config.toml
norm_eps = 1e-06
attn_scale = 0.177
init = "normal"
init_std_qkv = 0.0389
max_grad_norm = 0.5
Each number is 500 + 50 x the weight over the matrix's rms, rounded and kept within 0 to 999. Layers, rows and columns count from 0. Numbers have three digits each.

# q: layer 17 attention query, 160x160, rms 0.223, rows 86-159, columns 80-119
# k: layer 17 attention key, 160x160, rms 0.225, rows 86-159, columns 80-119
# v: layer 17 attention value, 160x160, rms 0.249, rows 64-139, columns 80-119
# o: layer 17 attention output (transposed), 160x160, rms 0.164, rows 64-139, columns 80-119
q86:556554475587468504497535518431468414459378503601485486448487507554492503527493501544496428550461592474509459462405525564
k86:513489365543487467566513477485439494499497487505503526531468486577391551490554507491438497546457538507482468536471427464
q87:506512498450483500615500499494467453493485472531459515469481511466478435627507522470465563492552440470491554515522501505
k87:493501486526539506549463572521492415410512535499512502477517514485495408535450500495510490489545537556552446503468465491
q88:532509495506430400471505496570519477457511516499476498481534559432415526500525422510553477487566498466508451544515478448
k88:526595528536469531409497462429484484466509480484446475533416572574501479523543498477493477547466488559512518475526540422
q89:465448441493563504546566428484482442445504499453544471433469526436507479515425505495470541512422536527536580433568473490
k89:551561505540527597518559591542503492532522459548532470439515541448529464561510444450485542510485504507529511438389534521
q90:468429507493487448595504443528576475526475472408502542519448477548532540489410503464549471487529478564480488498436524452
k90:447463584449473491569453540508554486542432542406463541534410480471534504517480399489503471523542462540503450532485441499
q91:548511406465498504461482571510488502520501455535512467578471492476528539554530563426451458481516554570531507527475459542
k91:503502485553573492491526496402422440519592481548579562502444503521508507471478556538533584536396536533563472459466448460
q92:513543525516523514525487546519497503386507479408463444560511548492420541503571525531482525472464467528479536570473547485
k92:429560484563463488427395565456444537400474518485505454492543563542431493484553520524493464501439474470429530495458461582
q93:510535534514465483472486542475541466472450496510532454507476527448508603449553596585501502422476506458459467489484445377
k93:484574513499419504550569592484520523499517471605576525442480488477464527519538479498541474500438515409526528597487498492
q94:522513468527535518494600529407407506501471523566432540504548534542494513565477435515467448518521468557536530553493584586
k94:559596509525475538499532511513464476457513493458540529495527400490522561570459524506508536437500500568514551519460539513
q95:530426460464518592452537450424458367414561495520488515483506428441360534574473432500414481543486471558486478452439501572
k95:469397472501451566463517545449515451456606407502588481464458457466468482561476548541545536414468564487524480500473507482
v64:373487578492525452518464526439488489478488469488532506507457495397482541564506515492426466480451501556447495521419504419
o64:467451485398509487392459522598435474433515475490518495488516488477488515595508487566460505450500541553453528517431507478
v65:520448459441451545562479528539497435463489493456602589510439524510549542487457538461523485526492551532492467439479558533
o65:528386576501449472548458486524531447568535490490472557523574504496505569470465595497507504511487491539486393476510542489
v66:490411496530498501472521507476558513494526514484493471484475418413496437509420499430444528465485442524466467513538494497
o66:482420459515554409477562490504502543510565556495519410503486457525499495541562547543484551456503508494519523548580536449
v67:391475453527475493560464442475454403523577508492477497519512572423539475558415428433463562484515526583426460514603531502
o67:478592481518531522632466391529454502509552520526453493474406512450491415536484501465519513464499450492450556528561504466
v68:501531509490561517552475414505456540465444462501437557595449429470533549522492488579515608436480613483482408403536513482
o68:433503472555490487570470491488479449521434462516486472581467447471531515551528527515428550447562540530532438462507530534
v69:549510418499500499456489467476464516592460469466465603548519466469444446538496559574384479510539389496439534506448469453
o69:495542470521564507393452480556463463483412489539556554522542498425521481515458423559367465528430507487487544481542491493
v70:477583445578618559467522589476584550491512516533452464497528498376549565446487438537391551493507554475459478435480537483
o70:530514360562516570487518467481495531492456446452502481537450562498500516418472422511553536556540526488520510551473519464
v71:571499498525536466452515403491550580425523525500439513494483507494564462555395362480533546510511518483482509485575521461
o71:492543464396480454450491501440546475457550553459519495479476463529601476433462569458498490459519440551490414534498420494
v72:486553463469436387560507526517535543538508417467426486469468502487457505539518475513453483539548508532513465480550522473
o72:460468476545438558593464510535467472528570526441546460487467527530511501549468570504529605495538499442523523481453510453
v73:436502484507481468540522533460562425527512507449458486523482542429472504487512453457433459501486530530449438537575485520
o73:456411504498487568492486438553494518469467556496494508532462630426467550510502526494537482501494540460473509570434516554
v74:496544512473431452500533596453478513499537474447467531516492456467462445568519616519450474579488540490553541536547415445
o74:499529520549512451474437528480490470336527501389532534512456588566431521528505467488491544483484604495545517507524407480
v75:509550439506566553542450470492506492541500498489514473490508484466493544470532464475465560447438507568519500501495494424
o75:508510430493610504468510504525505527562526544539502467501471598453533476489480465593520464534532489557495546475555547459
v76:506465524458507596578529500509516526443482511478446564381495531468529532486595514453528461450492551527434457482578580409
o76:550584434517491451559458476591521524467485446496549486506443547501541470525547588537524540478485445518460445523454423433
v77:516573358450474541454481457597458480499459550507408470563517423512453545584575505364503536503453509503484443505405521495
o77:498606532588489513515506483563526566439425462583567436457501465380481536538520434428466601531492492521476558512450425488
v78:442434559485463542468383458539510501580535385505519531547458415486501548525543502603447561539494563449450481510492565480
o78:459518515478512523487463505624507466483568456453529541556550469424569488485549430581553513482471548497479436493450587471
v79:491498521511481503539447527425473564452576543576488442505463558501551471546525522493452527478505527417573534473517438538
o79:443583504446464459515450578463497535488472474460474474452494581501524498558523455474579506421534568537548587512449508525
v80:461525416549498486450550590568553552455403492532432496552479463519553487569487480496408515523477470536573468514467458459
o80:576394453525571520424440564478523496528484451546503536447431421431460493490527455512392545475541535497511510516454440487
v81:478467564450501479499493536426527488554559469487373542512474508455429489469513512462473483537470454430507477487511496524
o81:426428522485545486488524560509516513520542555498461476524491496474454409546542511487492528478487519460441499542505466496
v82:464437444444513502452503489452453417488443558461539536476511438450601478516465549486540499507480415476533565586451584482
o82:504493499486442438514489499467431453414506511477491585477522484534479471448501481552507460462521472562518541469477524538
v83:580451500543535502442453533468471526484537485402439526382454520473512443558536421431464473428401431576475549523431498437
o83:523494517533541538490533549515514550473538566456519497427474588465589541500503561442545479499448388461474532499481482520
v84:442566603601424520495573540447516540494566496459554543588445499524471485415524525616510507609581505417587427498511498454
o84:526501508463546535461598508531567392445482481515502513552522448482492538522513500463512466520480573511440479500461535458
v85:512492480468537495576489475550470496505542535448434466544499493473476479520463558516579497533565411527441509492441566478
o85:549487585406498484500359480525479506523481410482460491467526445458486509448474494491490545575518487471432532455475489452
v86:573504538457508450451471476498556476485434430452430541520506400519499508525539542570518484477572481498502485489477498504
o86:470507548529486547432428499500556461480485510447447523542565493453528508492480530424504425458577445526472534433468489457
v87:503505526529537564493490507381491500552446459469463410507498507488562574486526496518462516457605493549476483559477481455
o87:535535541472537563561538550384533453448423470479551521558439462532544556588569601561446475506513393538444502500476508513
v88:477518494606525502429551530519498476492502495559523587467489491558514490573476472490458501478464508525554496501563483556
o88:437496609532515505529552382408475463482402488430502556452521452435478538599494501417570518515490491565480467484504445466
v89:391496519549469495381499385480543557461477493527495470478478487446562521459524462546500483486531484515461444492526518471
o89:417539534552492512471494577479482546459528488574525453494416441417555494465513518533573488451510429514418392469467504466
v90:535571484432542562545415518590500481515465521535469502521559531498555460476501488553445445473530560502483438507472612504
o90:550471420506466513447539504622490504536422469455474501425531544510501446454576505472395469438543559527483489494483483464
v91:505504527586586499479452450558494481522572578459535455476474461473431505486611588555519485351473474521481456480528528505
o91:496468445461426520578500503510489514484455469488513479538460517492469510565488497491479509494503473521522537604485569514
v92:575567488466522531562519543464503477538527464575433496448531489587533477497517501480519457523553507513600482557499471519
o92:514483449426475487413483478478521545516482539457407495532428521614476376561462494485478582513479409517595452452509524465
v93:495562507540458531471417551474512480457537571523492516565524461578444543573553497436558411412473538449523464533525566529
o93:490520551565465546454431610436593470525428539459492533495546470500508567587438624468516489502596536526501484578425593475
v94:514544447543541459440583491441394462484530394494490487532512601505490476500425460501479542448524502500531497495516402513
o94:425562529463484507460510489403503474441504456539484510512501487484481469495588464507452505451516460465546501490538473462
v95:490561459596573483450497575575500532526441540486449546460428460511539519406482446442590453563474530500459553502480565514
o95:480544493497547561588537545506395532466503498459465523537530483485552493490463407446552516458483429526458494508538567493
q96:461478534503501510454621560524432436535558556398537403549370416477456434534470493480482428590566464507410572453629449461
k96:447664465478442544442442426538551470452389504440522497449478478549498485532523515493423521512555491447566557480549467389
q97:505449607469470574506556560574548547490409571508512584449468459554527534500548483542554580523531574523497447522491449504
k97:508529480487555498523529444533444554561436453493600494515490643420505445497550371525504511528529494553579565473587469468
q98:485572515440538462464526530512478509526436537507455535545500560505487555483543555582577502477483468488562518576588613475
k98:510560570518519429461525461551440496496455510501493511577532395493394523443485525502545607559560516515512569557493509451
q99:431557455519384447468510434452476465490550476514475552537568557535486478507529541584495536461495494530559511554447444484
k99:357571536555477468501419521502588453466434493458516563351536465481478526527459439479511469471519481577469541595486480507
q100:514501587414477463390504507503498475449457408509458491415490521512444521446548434541494552462397565473514447531497462425
k100:514507503510453567549494500557510530452528371414581505513499456544534504426434506602472462487549543481494573447495503556
q101:469577444532450454561439457490461401445528451523547508485538463609467488533466457531567493537443591552470500502499421520
k101:472542436492558421474513438545497438550478524429463569497547506564366452644448566442404516517541494420563590571515457358
q102:500359510490483558462435452525529558416552533569514525480484595428530500535556545514538489531473533518439505519491512454
k102:490462489477517586474535513487396510566524409515449573492482555512465528470513519515509511441522521431493511529485489528
q103:532468468513432489503523593594577514474441501521601415507491647627427586596513506469481386383550460434494452422439457546
k103:469418402466465518510580501475572556512608581535455486560434518494433474435497483405523498407508465501507511475528525500
q104:440500468413499475437529456549503431536495506459491515484490463538395562472551480508459546463480511499538514535561475541
k104:505518517386536436532512518473529547490526543434569513502524519442521492460427471488503497519469502447457538494471550563
q105:465502556524451477537460525510517485486512530447455439569485480448518469454501420400461487543425496473499473509462504498
k105:548469498432496479480484565388467520598448542483409386513495553427467478380524452509457524455415543434493436455558515525
q106:485446489457474539484612491451545551479509490555454584596540505523446486536531509539515480496572527447463479504495572575
k106:520464515456513531461487470480506449523493556529508419511540530435445512496561437695410520434531529537475577502488479510
q107:441646576452607494402455536505478516582512536558423507511520467533530501454527401504486638422566468442580473446464475565
k107:437538556431519477569498512403471548496485515616567521544411518506521467522492520488499414419547475552473513548503473513
q108:432505536559519556526497561470565426506577541526476465527553540504471630526440426475556511461493416526516507489526550495
k108:507479462458489418607537558480518609538632536533470518517509486515505467461548490539476531549435492428500521573455550517
q109:475559538510492469596504587589459549525476511434482483484630454498529419532549545509505404557536492536555523581560479625
k109:533535559544542499493477477539509600539517465437479526490456523545467474531498446428533448566433502544489596538483532550
q110:450519366478497390459563461523504445372537571509563453545555452478410473464501559459513510472514577420548425437461484489
k110:517560500565530477574512417470462403522495599476439490486502476501461637529511429544497503438542570433479480474415442585
q111:550559547515526415558585427460517492432478554383521345534453424576488527516507514482590406405514444522486544455435569535
k111:464527439509559467519431425537436470497581471509561393546478434439579502524467428453520500494522547507488428491435502459
q112:451470544539587479537501555414515481443509547532521486431588545517524434489474551535436438619582495493533611582534448464
k112:487521530498507498576509466428521517484502530480468457561512582507539495485496516417498539490529450550460526535526531488
q113:550539599493608524552488544464484521420529460559492487605526497394519441521442516539620386470504465524498449572501451390
k113:572638470557527491550571457499437433459472500529613484523562565493463474566476456574505425586454513568525485482484525427
q114:490500538484474556479481548525443535561454438459450548433490504452535495449528392439467504494515510539439465424449497428
k114:479451445428498519456495581503484463431520464493435432453486441478521367554548469552483537496479500505539522463608550450
q115:455542477479550484404537469542407575451440516608444490548550542467551471427483509451490361456456505498482413405529568474
k115:476526550507439480484587429571438540468479465514516488551473480394463454572467536576499376473483465535517473465553595459
q116:569566521549421424488547486517618392518402504581550466489473436471569482492517505523442516535556512454573541470536497495
k116:533513485532473529459513542436473506495432512460488433496522457439496500595526498478527531556657556504467518527505530474
q117:524512591536533454560553441559572474470557525558475438560423425521464505489484563582527444481539473481494519505577538466
k117:500493519615473467458481504492559599476544513502453500421464545473521553516435450486512441481393535472427454487541512536
q118:568448526505524564484487532541503471465434467503533566513451596535548504524501544421526472506460540472477383511550554525
k118:551490482541336516487445469500503519498488499599441496414571487485519468494513638479501492502586547555511509521503453471
q119:569487511477578476522517520499535498429447504484509544475478436484504561432500526526504586572465575513449574494479532508
k119:412477485551520527515573494488498425539495456550501444455524461499598509541540500558549520484522498536406501462526545482
q120:516509519476525452516456462437385460423474566528515486503504514517457515412560551454486456440497564526470551491511484478
k120:610483534495569507551430531532550518413537452437536518410482504476575442458491500540421516484517527510559469432556480513
q121:460520502453538482488546450479522527488485545555461485542586566538500552530425547477451495584531497444480567483406550484
k121:432505555569544530457545473493398462537465524456553567474521501481462533438465544534510523513547508527496477530501498468
q122:615529489488512469580552499484501502500518508557442564534486509590497521410475583514520506494526479418477492471493571422
k122:499538531476568446543464414424484531543478512507438475553501516465524481500497470590527494534522500517474509540515455501
q123:529481461550513504501464503483485519524503419528478492536536472483475559578390459521509492459549399535543520548574585479
k123:515479424515529401471439561514494432511470492460488485557516499561466555469534501555570441482625518469531444584504573548
q124:510464510497526423470493512542497425405449502580409550507496504484581474399522506477469494461481495382518539462539492535
k124:559566515427462553480502531496576453408525514562577507532507424506484574538490549457528517517469512432460594457588560463
q125:508511494544500407372476493495532481470553453509445430524467488554421437544508478502527505600527553414334537456481518606
k125:482536512494512546531545512531565512500430526494500468499622464512471498508553468476484425489555521444472585468492480591
q126:527463561472495468496507528471443406522493516495526491473454584557469498356559535520513519555588515478502555541528439431
k126:526508516498469551544492479513527461425474470411429476533480545526477472542451496458495483478546601468538479439552508620
q127:442555527352505467555498516491525551481546484605444443493518512544570558466484570378537483483562517465441581461467513582
k127:488497568461489477566567510463575569555512418476429454483507482473548450419444561511565460448476596536484525517576480456
v96:478468515505532472568541433496506444498505546489428484515432498500543510458473442481497542540531516501440536502492451470
o96:525542498405481469554518485612540507450459512469383515574487457557501475569523528455460613498498558479516507516555458574
v97:552499464565580468561559573445505496530458471373591552518431570519528599610431524623478526530490511416536492538481464582
o97:457582539483469562617511445480519474453582471517528495532439448625450587580477537439458472493489549547432473420473482514
v98:521566456587478542473473531478518515568497525441429439524485496473458522563535509491501503555419483482472486566529540475
o98:503420526492474502550557427482458461553381556425488545437506552494489527435518458482581463575475520438404478526401507496
v99:429512448489541502452472499554514449529522531455557550525470485591496481567585506527478504511520501522462487447508495463
o99:358445530529467560490484543477456425419433481510436487446440490420552505503416461393522505484519443491537472509478539557
v100:446411513493509481529523526465540432453469544486506536421451567571544471588525448420536521461521500522480402436546467568
o100:504568490478526455478468494504488468559466528550457424557535445400529520547453465567521380446423500489538556530576507492
v101:566532493430467501552488464484575537440479568499458490417479496477518475552481516442533526496543560460560503493505429546
o101:461458452550490513476573518540453478567468510458383583525559509540503544535482508498506522373511436446499516540545535632
v102:537452494529536480500544483471483415538485453503506462572529514562487495443459428603489527512561550534451534612438500469
o102:412438441503517474454439517555452459444524531523467468515417377486402495509551431487440425526524513544517536398584492562
v103:487443441500514581514495464502507460450541487442520481442593437651501529503473503362455466505540527513467470550486514463
o103:596464478607563523554537497452528526463504509497557479476488620466495496560528512480504464530487543515494592494495475478
v104:456538568438506556509540438512520485522478415474474514450525455483543567511435471499538437536621521451519413539522469481
o104:495525474501526416413453524386432562539401506443477459553533505554439481561540519506515425427530426475517460532494393477
v105:522544440446507498489459541498476453482510462653509430466459505444482517501433605547503484578447599477457496577508546493
o105:492551402484483597489567511450456531476461479512576591567467525506570497494551488474542449481546522525529547451508435554
v106:504515603551491531455457487486376501513548523454442534598467535523547493541433539471546564522557523419475503474520528488
o106:463487495460539523537534518523477440496482377537450513477534439434474542465559562491457408523543530453482540466597422513
v107:510597509488503433601587519471479541515486508462489568419492614491467522516455623559461472538498574562502467435471551436
o107:496575529490449551473498504535518444510487542528542450564526527492477488489479512474503509517479502429502545522529473457
v108:502539472453594449448438450466529534528509559516497504616540510515579523484472511471477520531531516449588493564462519547
o108:510547433539536541538522546458443492467514476507477559430442591497455507494532542528472410477494541491487455472507474553
v109:515532503422488500552490595446470540539519597449483476364559529471553568464441485478493484536517583511480438506456397488
o109:553508438586403615472473449470506535505470535509480537552457511559543517454498501518480559497520512500583441522484516514
v110:462566449518504405517494523509571549552502511449413485496522489496467552545547462521538502490540451440456559477549535398
o110:531418514442501460508477478488478526504390365481555464425422435434454575512497597482459490513601495506444498430530524646
v111:510461417493503501461608560543481531486480524493513506469472526508487438496459546501503495557557483471432516508530434553
o111:487502549494533501488505446479509459432498503530459526521528437560511428493483588440540507432449496483469561509474539481
v112:495496511473525454537516541454540545463512488486460455545417432430505560521477556446394501454530503420574496488413549463
o112:524491506542473496514488537483569596451525521479543410531601507531423490462525467496481596536475537515458501502509464561
v113:481464567482497497585479521513546497447472486497563567493477564462496595472525514500596435452460486553530487427467557482
o113:518606445566553428629538550505495515563494501484567498463564475481500519541424518526509583479471362453543579570470414384
v114:522484605555405514527490554576420500481552477415507458534493550512516493546507460459434419511515548555533503466491554548
o114:459526514538515481496574481520517560484570531509466463490537528486504499425431596519440493472524507490484526451556478457
v115:463517517419471475507464439409506470461557520464541461587450525500522538463565507483522486546507531506404452514477485507
o115:474502530549492554558501501517473524432491571524624505463492449438511556511439462497556454502388499549434447459446537492
v116:553494563462479501571527525513457536521465515445554561508511517465488486508507521393608533457524507552534459519506547512
o116:532572432476566554561455447520532413499534450586521444454509449611504513484520473552555540475433502474490557565474485469
v117:467488531505376396520458468656495528522527443444467522486461536502470470472515436469498482532444461574478514459483512379
o117:425491587494493466576523436476476490510505571519501460516502443586506515408608549475471502545484453535417582514473498494
v118:534464453422552489520469492540541477494508440532492549436523501509471432410503473445437521584499430426496486521563480534
o118:489589538479532439418525481449526512402470490501579477505453501586551508524537530469544484464537390454495437502465492545
v119:480584501505502426412407473541446447487466369511428464534462525451468515510360405436481560592475469540519430479440423429
o119:535471584502497608452455456515525510477534436489483536502478366514485448484521524543426438509470474504474467459471553514
v120:486386487550450534487463466495462472468400561564556497506466519505504484409492494568523527571563554382574557530401502548
o120:566462581496531568494517544462478531523537437563444554566462480537479512488568492481443410530478532478438483557529498488
v121:498499535466494449479459509404568499559485533556470449471498527479529506478456497503588504515628476479491510528557531413
o121:480402561568412571503599474496472564439453499440543482464462473483477468486451407564441531476545580557512503530573517515
v122:490400518470430509586481454519484563446533497598453575521458563466471505555551480493479565569567495552475532387501538450
o122:508502469485538439632485431497522524544443530461500497452509465468566591465464526376461462428458480452474504572526491479
v123:564443569566553545507513532488468483527535589473467552466532526423468575544563479527517549425528539516521479466499470453
o123:556416500510460455431538488436570464462502502434449435464506496479444388470498447583471504483460601557471536502550547485
v124:493441488540478446535390539483570584518464512575479501495595592512538461531486460419522473464551514531505486540541491445
o124:486496543481512613568549568548453486515552565472532478482535485430534447537541490492525534505526467502570533536516515461
v125:488451464422529476492496435479500482350440478451488528557465530481565463520601550516531541447507501538469429501587507435
o125:532552531571487440556508423484503514527570437523416502584558550477511536384537528511535493453463441499519460513518524474
v126:545469491546502563448482513489475502502517554478428558468533455440566506501453502488500451422494455556552481444541602555
o126:487470397540478582567561484500476521585482493510433536524529544524507398395454509520499491490609560612565470547445514410
v127:490508425596473408470551466547468582573446469595481561532452539469640517491477468454458513521474491567570503597481585444
o127:406574407416482556525562458552501416508500518496442516539547515512524522478500552559395441414541480523447552607492537466
q128:510481515447479478523464485466468404516629451516555453582486592456573585503521496517439522552500565580506519464442499534
k128:558525477634506423447479543518445410543559495486507549473479348486483397413490525482523521476495546507458461573461519439
q129:437536519509504446579620562516567628454482534550541568613545491441606524603471464503460486517490531553448539384464543605
k129:449411468498525549574531478520581531437429511459555512548467501506472511544493614476417440516497452511517552477545490481
q130:532554487526483469457506513540493530487535466468465506482462475523494523494464564472453425513435496548496535429507496444
k130:508506496420556500514521503488493517479605557477524521555514509502476458495495490390487446446506498531558563525456528444
q131:529441464492485532508547459488566500476453516434522425514515466521581485518508496497503498439432559483456438438516464477
k131:601383561516514517518503566520431514459580523504572521580519521490487469439536460485505450488512489467471540510572562498
q132:488481537533447459524531477475626552524536541477470535517436482402480471477413484519551504545444451460523427503529487487
k132:558522476519426440498491535443460477526561406478500494556514561450508448476542421448536556429489448496508412451484484510
q133:486441536493525541543471539523459477500501524446490555476472554521507552491473516515447579469498404500560585513620470493
k133:573469513465493469601471497351444565570538435476504520547526386470390464485439439552435531512491528454551504488481523543
q134:545412485487490474581557415517461549405490429499560470497534540469474488484466483468529475563501479538494474556503472546
k134:526544608572537535501556429424575475514411452565512442417409477635487475529579532472535447569524492483464488528442534483
q135:515468443555488465470508543480578526538528496476478528479505520473510505550530518593640484525504505493555519492531507500
k135:536546436594610533514495456363535509516491463487461552470487476567511490480547530602581465432494485491488493474500592481
q136:530440532538524470523499467487456448490503480537428468529439584494516470514458512450513444504519474541529476473469446537
k136:510561446492470508449429477478536457455564402546554492472502451489570506521435556463552515504495489542490495487504522486
q137:549526575469523521501535464520503448502513400508503513441467475503473522578546528520576545497468537472457452563488486532
k137:461520534473498547469445382592580462438440485426468489348462488549487526561379554456505445542584596510503500639544520438
q138:486426452499455407454472522478487452390602487421512528446578489585500458453494487460588427528584478452607498543541497473
k138:432480442564547493410552511481472495586482494465509452433542465469523471520485545396484467547491574510456586452590622505
q139:456463470514508491602563575552399489553461581490406504549466413492458436463400555535532550544369512484513527434476468486
k139:522512498440521480529425525598533511477465495522483542585440455575501369440498513466412561546440477553408547585507545502
q140:499546407470498503521519522507564554519404455480479490433485515498533420494508472523542445446502436548542513527458588443
k140:427493511456540488534607545558498503584469460426531533514505419575473444472562543533518489494501504430406499453503495521
q141:490429476468546465627484491389425393474507521562563519433471547506463408520548580393450491452586512495480520499582462497
k141:513481438475567561533486543470501527547467461382552500484449574372503483441513536480414503561481566454562444472536460579
q142:543511454578489564549483572500484393443490592575491499575578388573445490502519498448533532500394464528506552429506469472
k142:483510378535441576460532565519555487522553553514485450522545452486447571504461513474448551495488526447476475506549475555
q143:486541562501486468474549482504432491563517458535504445564420493474510492558537531442525404568511551545533573486523539472
k143:504501487411570503485521474472522505558509424524477465550477515463477477559493500470522399498537502457413487513547555413
q144:509451458471495529532577476460414510470528519549518483465494427482585511455537446547490552492522496492524515574531491488
k144:492522486483534495546465489402461465467521505533486500477464493563492504493458552538514563529521508461439508466560399511
q145:574529497580489480525471517508589534435522519451471464550538500434406493526473497512549466577488508548481524476550546550
k145:589403433537504493488435487523527483539461481480463459483540495538508573544577446517461520451446524550551521497495448492
q146:511452527603412496476561557535495560517553486510515544460568508599435539444656538527538443408513510517575479540469499408
k146:547481543508492492487530521535463550473524535449483428491593491551471526400487575465468491564559421436445557476490468499
q147:526494548440436478396556446504524403532597501420484535504469550555534520560510488507481502486503515537464471515512527505
k147:484486526390512506468414446513531497519523413561513493441513491538455485556510488499522583550532437525486498530526525474
q148:481482512570405464496494498473518442515499479577502524459472516445529513469399436476497512564461421482536560566421507489
k148:416513514605495464421497507536467500510416390582525493482578492451472499432518478537437449507549562539434497503503432509
q149:556575517534519471506416481511512473570547519523556449481496414606585505582461550481520495437561458543556495510556416606
k149:532512448506487543523421442543525537538506521551527488484548379552479542532480450480478456453452467490541527453493463460
q150:401496424496506448433477577552495413438437537520462526560442515525444537576492534489463525475527458599587518518474514498
k150:487454585513484419559516467494511550427519589585425477503397497478483456521465468527505487457502458500519566460562547441
q151:556486457482489593515442492541456506640461474552402521539552452523450483628443504514531550558530429525498462472434561470
k151:531498486446357547466483472474532503503568426530484509499512462464532482529466505432492476563506444514398486467440447432
q152:462602488460462476487489505393483379458552546525548586584528553556579450515594548576461512481484501568510541450562504503
k152:493564482543404452466486489484486402474520571473586532540456519497450498550495459552432541499408541538488533450480577482
q153:452543483445503446519478607537404551478520464502494565485451546532466509509474492462520410523475514409478458441536498594
k153:527451478440535478511509502614518434517527459469481529492528433457495495428519484457587487510589549509406515489467533505
q154:478576516536423475460550481534494564546556401607536435397514502534529497549454597455540572528464534507510515410472594457
k154:518542505573566445468553519493497524479547418512565449480467486416511437558509467450494646512443548492472536564467542435
q155:444503555563544501549441526567412400474563481462555542474574495523482495434495512609455452507586503486575553534529552512
k155:481527527404513541528557620517427502516490528436520481569468438537545471457450486525471491492527531475471564512511458543
q156:522563457524539470589446486472526483431483537531528491460581532560537481523466512492466507525403520400510529500524515547
k156:492522483577490523461465459517503517502536525491485521563515567496443587490481515526504442562486561419485521463510548495
q157:478445502476450475565502491503535532438525450501451563483601543527374511465581486429412443353488674460551489479469432530
k157:485456572423457427500401487492481520523490520526473461576500619533437451473479500451420449512465570541499418490517473567
q158:450543475508503469464333545389498499573546405475644514513513493457493461518494533489476493548532512492408483538490383540
k158:485456424549571446485550488522572504587430484519508551461530473534537460502545489477499456515488524477443533517517444477
q159:486475491442473555517563596461564449597481454582469503519543554448493549564451431479516502463522470502512427473545536549
k159:453544397557521464527548473459482544518514492531442476453466560471435518449516490515499490444523426563505518492508415559
v128:496605526471510507562535461409519426473459551427452528509466466497446511522467458461537513418514488447467478589484518539
o128:551506523606427499433448605522462537529500444481526506433471634532400478537417457466555508427495433407593543463553564556
v129:500506573482565463518534507496466513546591493494535407392552534528573564555564478539527460543493445546491555536513545528
o129:450464507589534583503475501490508460498505491542488448527459531509472463474518536489442519540506481518461487439443564511
v130:504515575452500410431510432402522523577624497592548483467514451501582447539527568512517517448503456430548538413545513507
o130:464555543556554565474512501576590530537476524336458514556598477458479450553520505589451572478509550485556498510577512386
v131:487518437476446479502517522550454472482566434540524494496496570483563481521456535480554471510531541471577501416477536496
o131:523601517431515467531417506440467519524533522510532469471436484489518427513486551477460588541473522495413500558602595483
v132:551511503572423517520518519467495514463460491438478499454494448520548461514438523486500510501486634476468509574484528519
o132:411504469471551451517427476424498523504536446571483523521487465458495515507455460488484456469576480484468503554429550558
v133:457524468461467443543547612456442442651487480441402524482512492512509455501464509539554542507513492550443528483563550489
o133:486616439462496437435492458558509573410570537519402493508531476585520482418523513545505580549531407539511416545596467496
v134:507432547607523464408413546455571624491569439524489520560468463546526477556528464484555438550482650459539436506461411563
o134:454509403507555543512494522512452487524530510586464540449595537468478469481484519486455503498537557396498453561450523502
v135:502466525413430401519422484488547438559409472506478415450487505545435418430453533525482454553503485511424412485534520556
o135:506475515465517557444522449540489561474450459477499436448468390551566472502469410528590483413542459442482554490458499576
v136:480447454561444491480486443458444500506452444478509528505499562489426474540573463468522527607555463536491621449467460495
o136:430486488446463494530426487509450503547483523446500496503498558435543482440490530496524500385470505439499551521483472544
v137:432439514514413577480494414460548451502497507591513521502515434548506521535550514509412499517509484451470566570487493465
o137:615521454480471558488503483473492512477471557508567436466605501471505444494500470614536490485548518597487468491448525427
v138:471452468526491555511471483528402411467522591494438470537484510364480488431595502539485501489426509481451452600447529521
o138:439521409499432610587554524467527472452503432463461451415536511483490416511538463478621504489458537432521480442469450587
v139:491415449474471498521539523544380483488515562508579464488568536472523515533400453582554501514458491520515486528518438541
o139:457482493494449540446564436351533540542527548442477520486500505559522497465494490529455469443453477484570486575540504554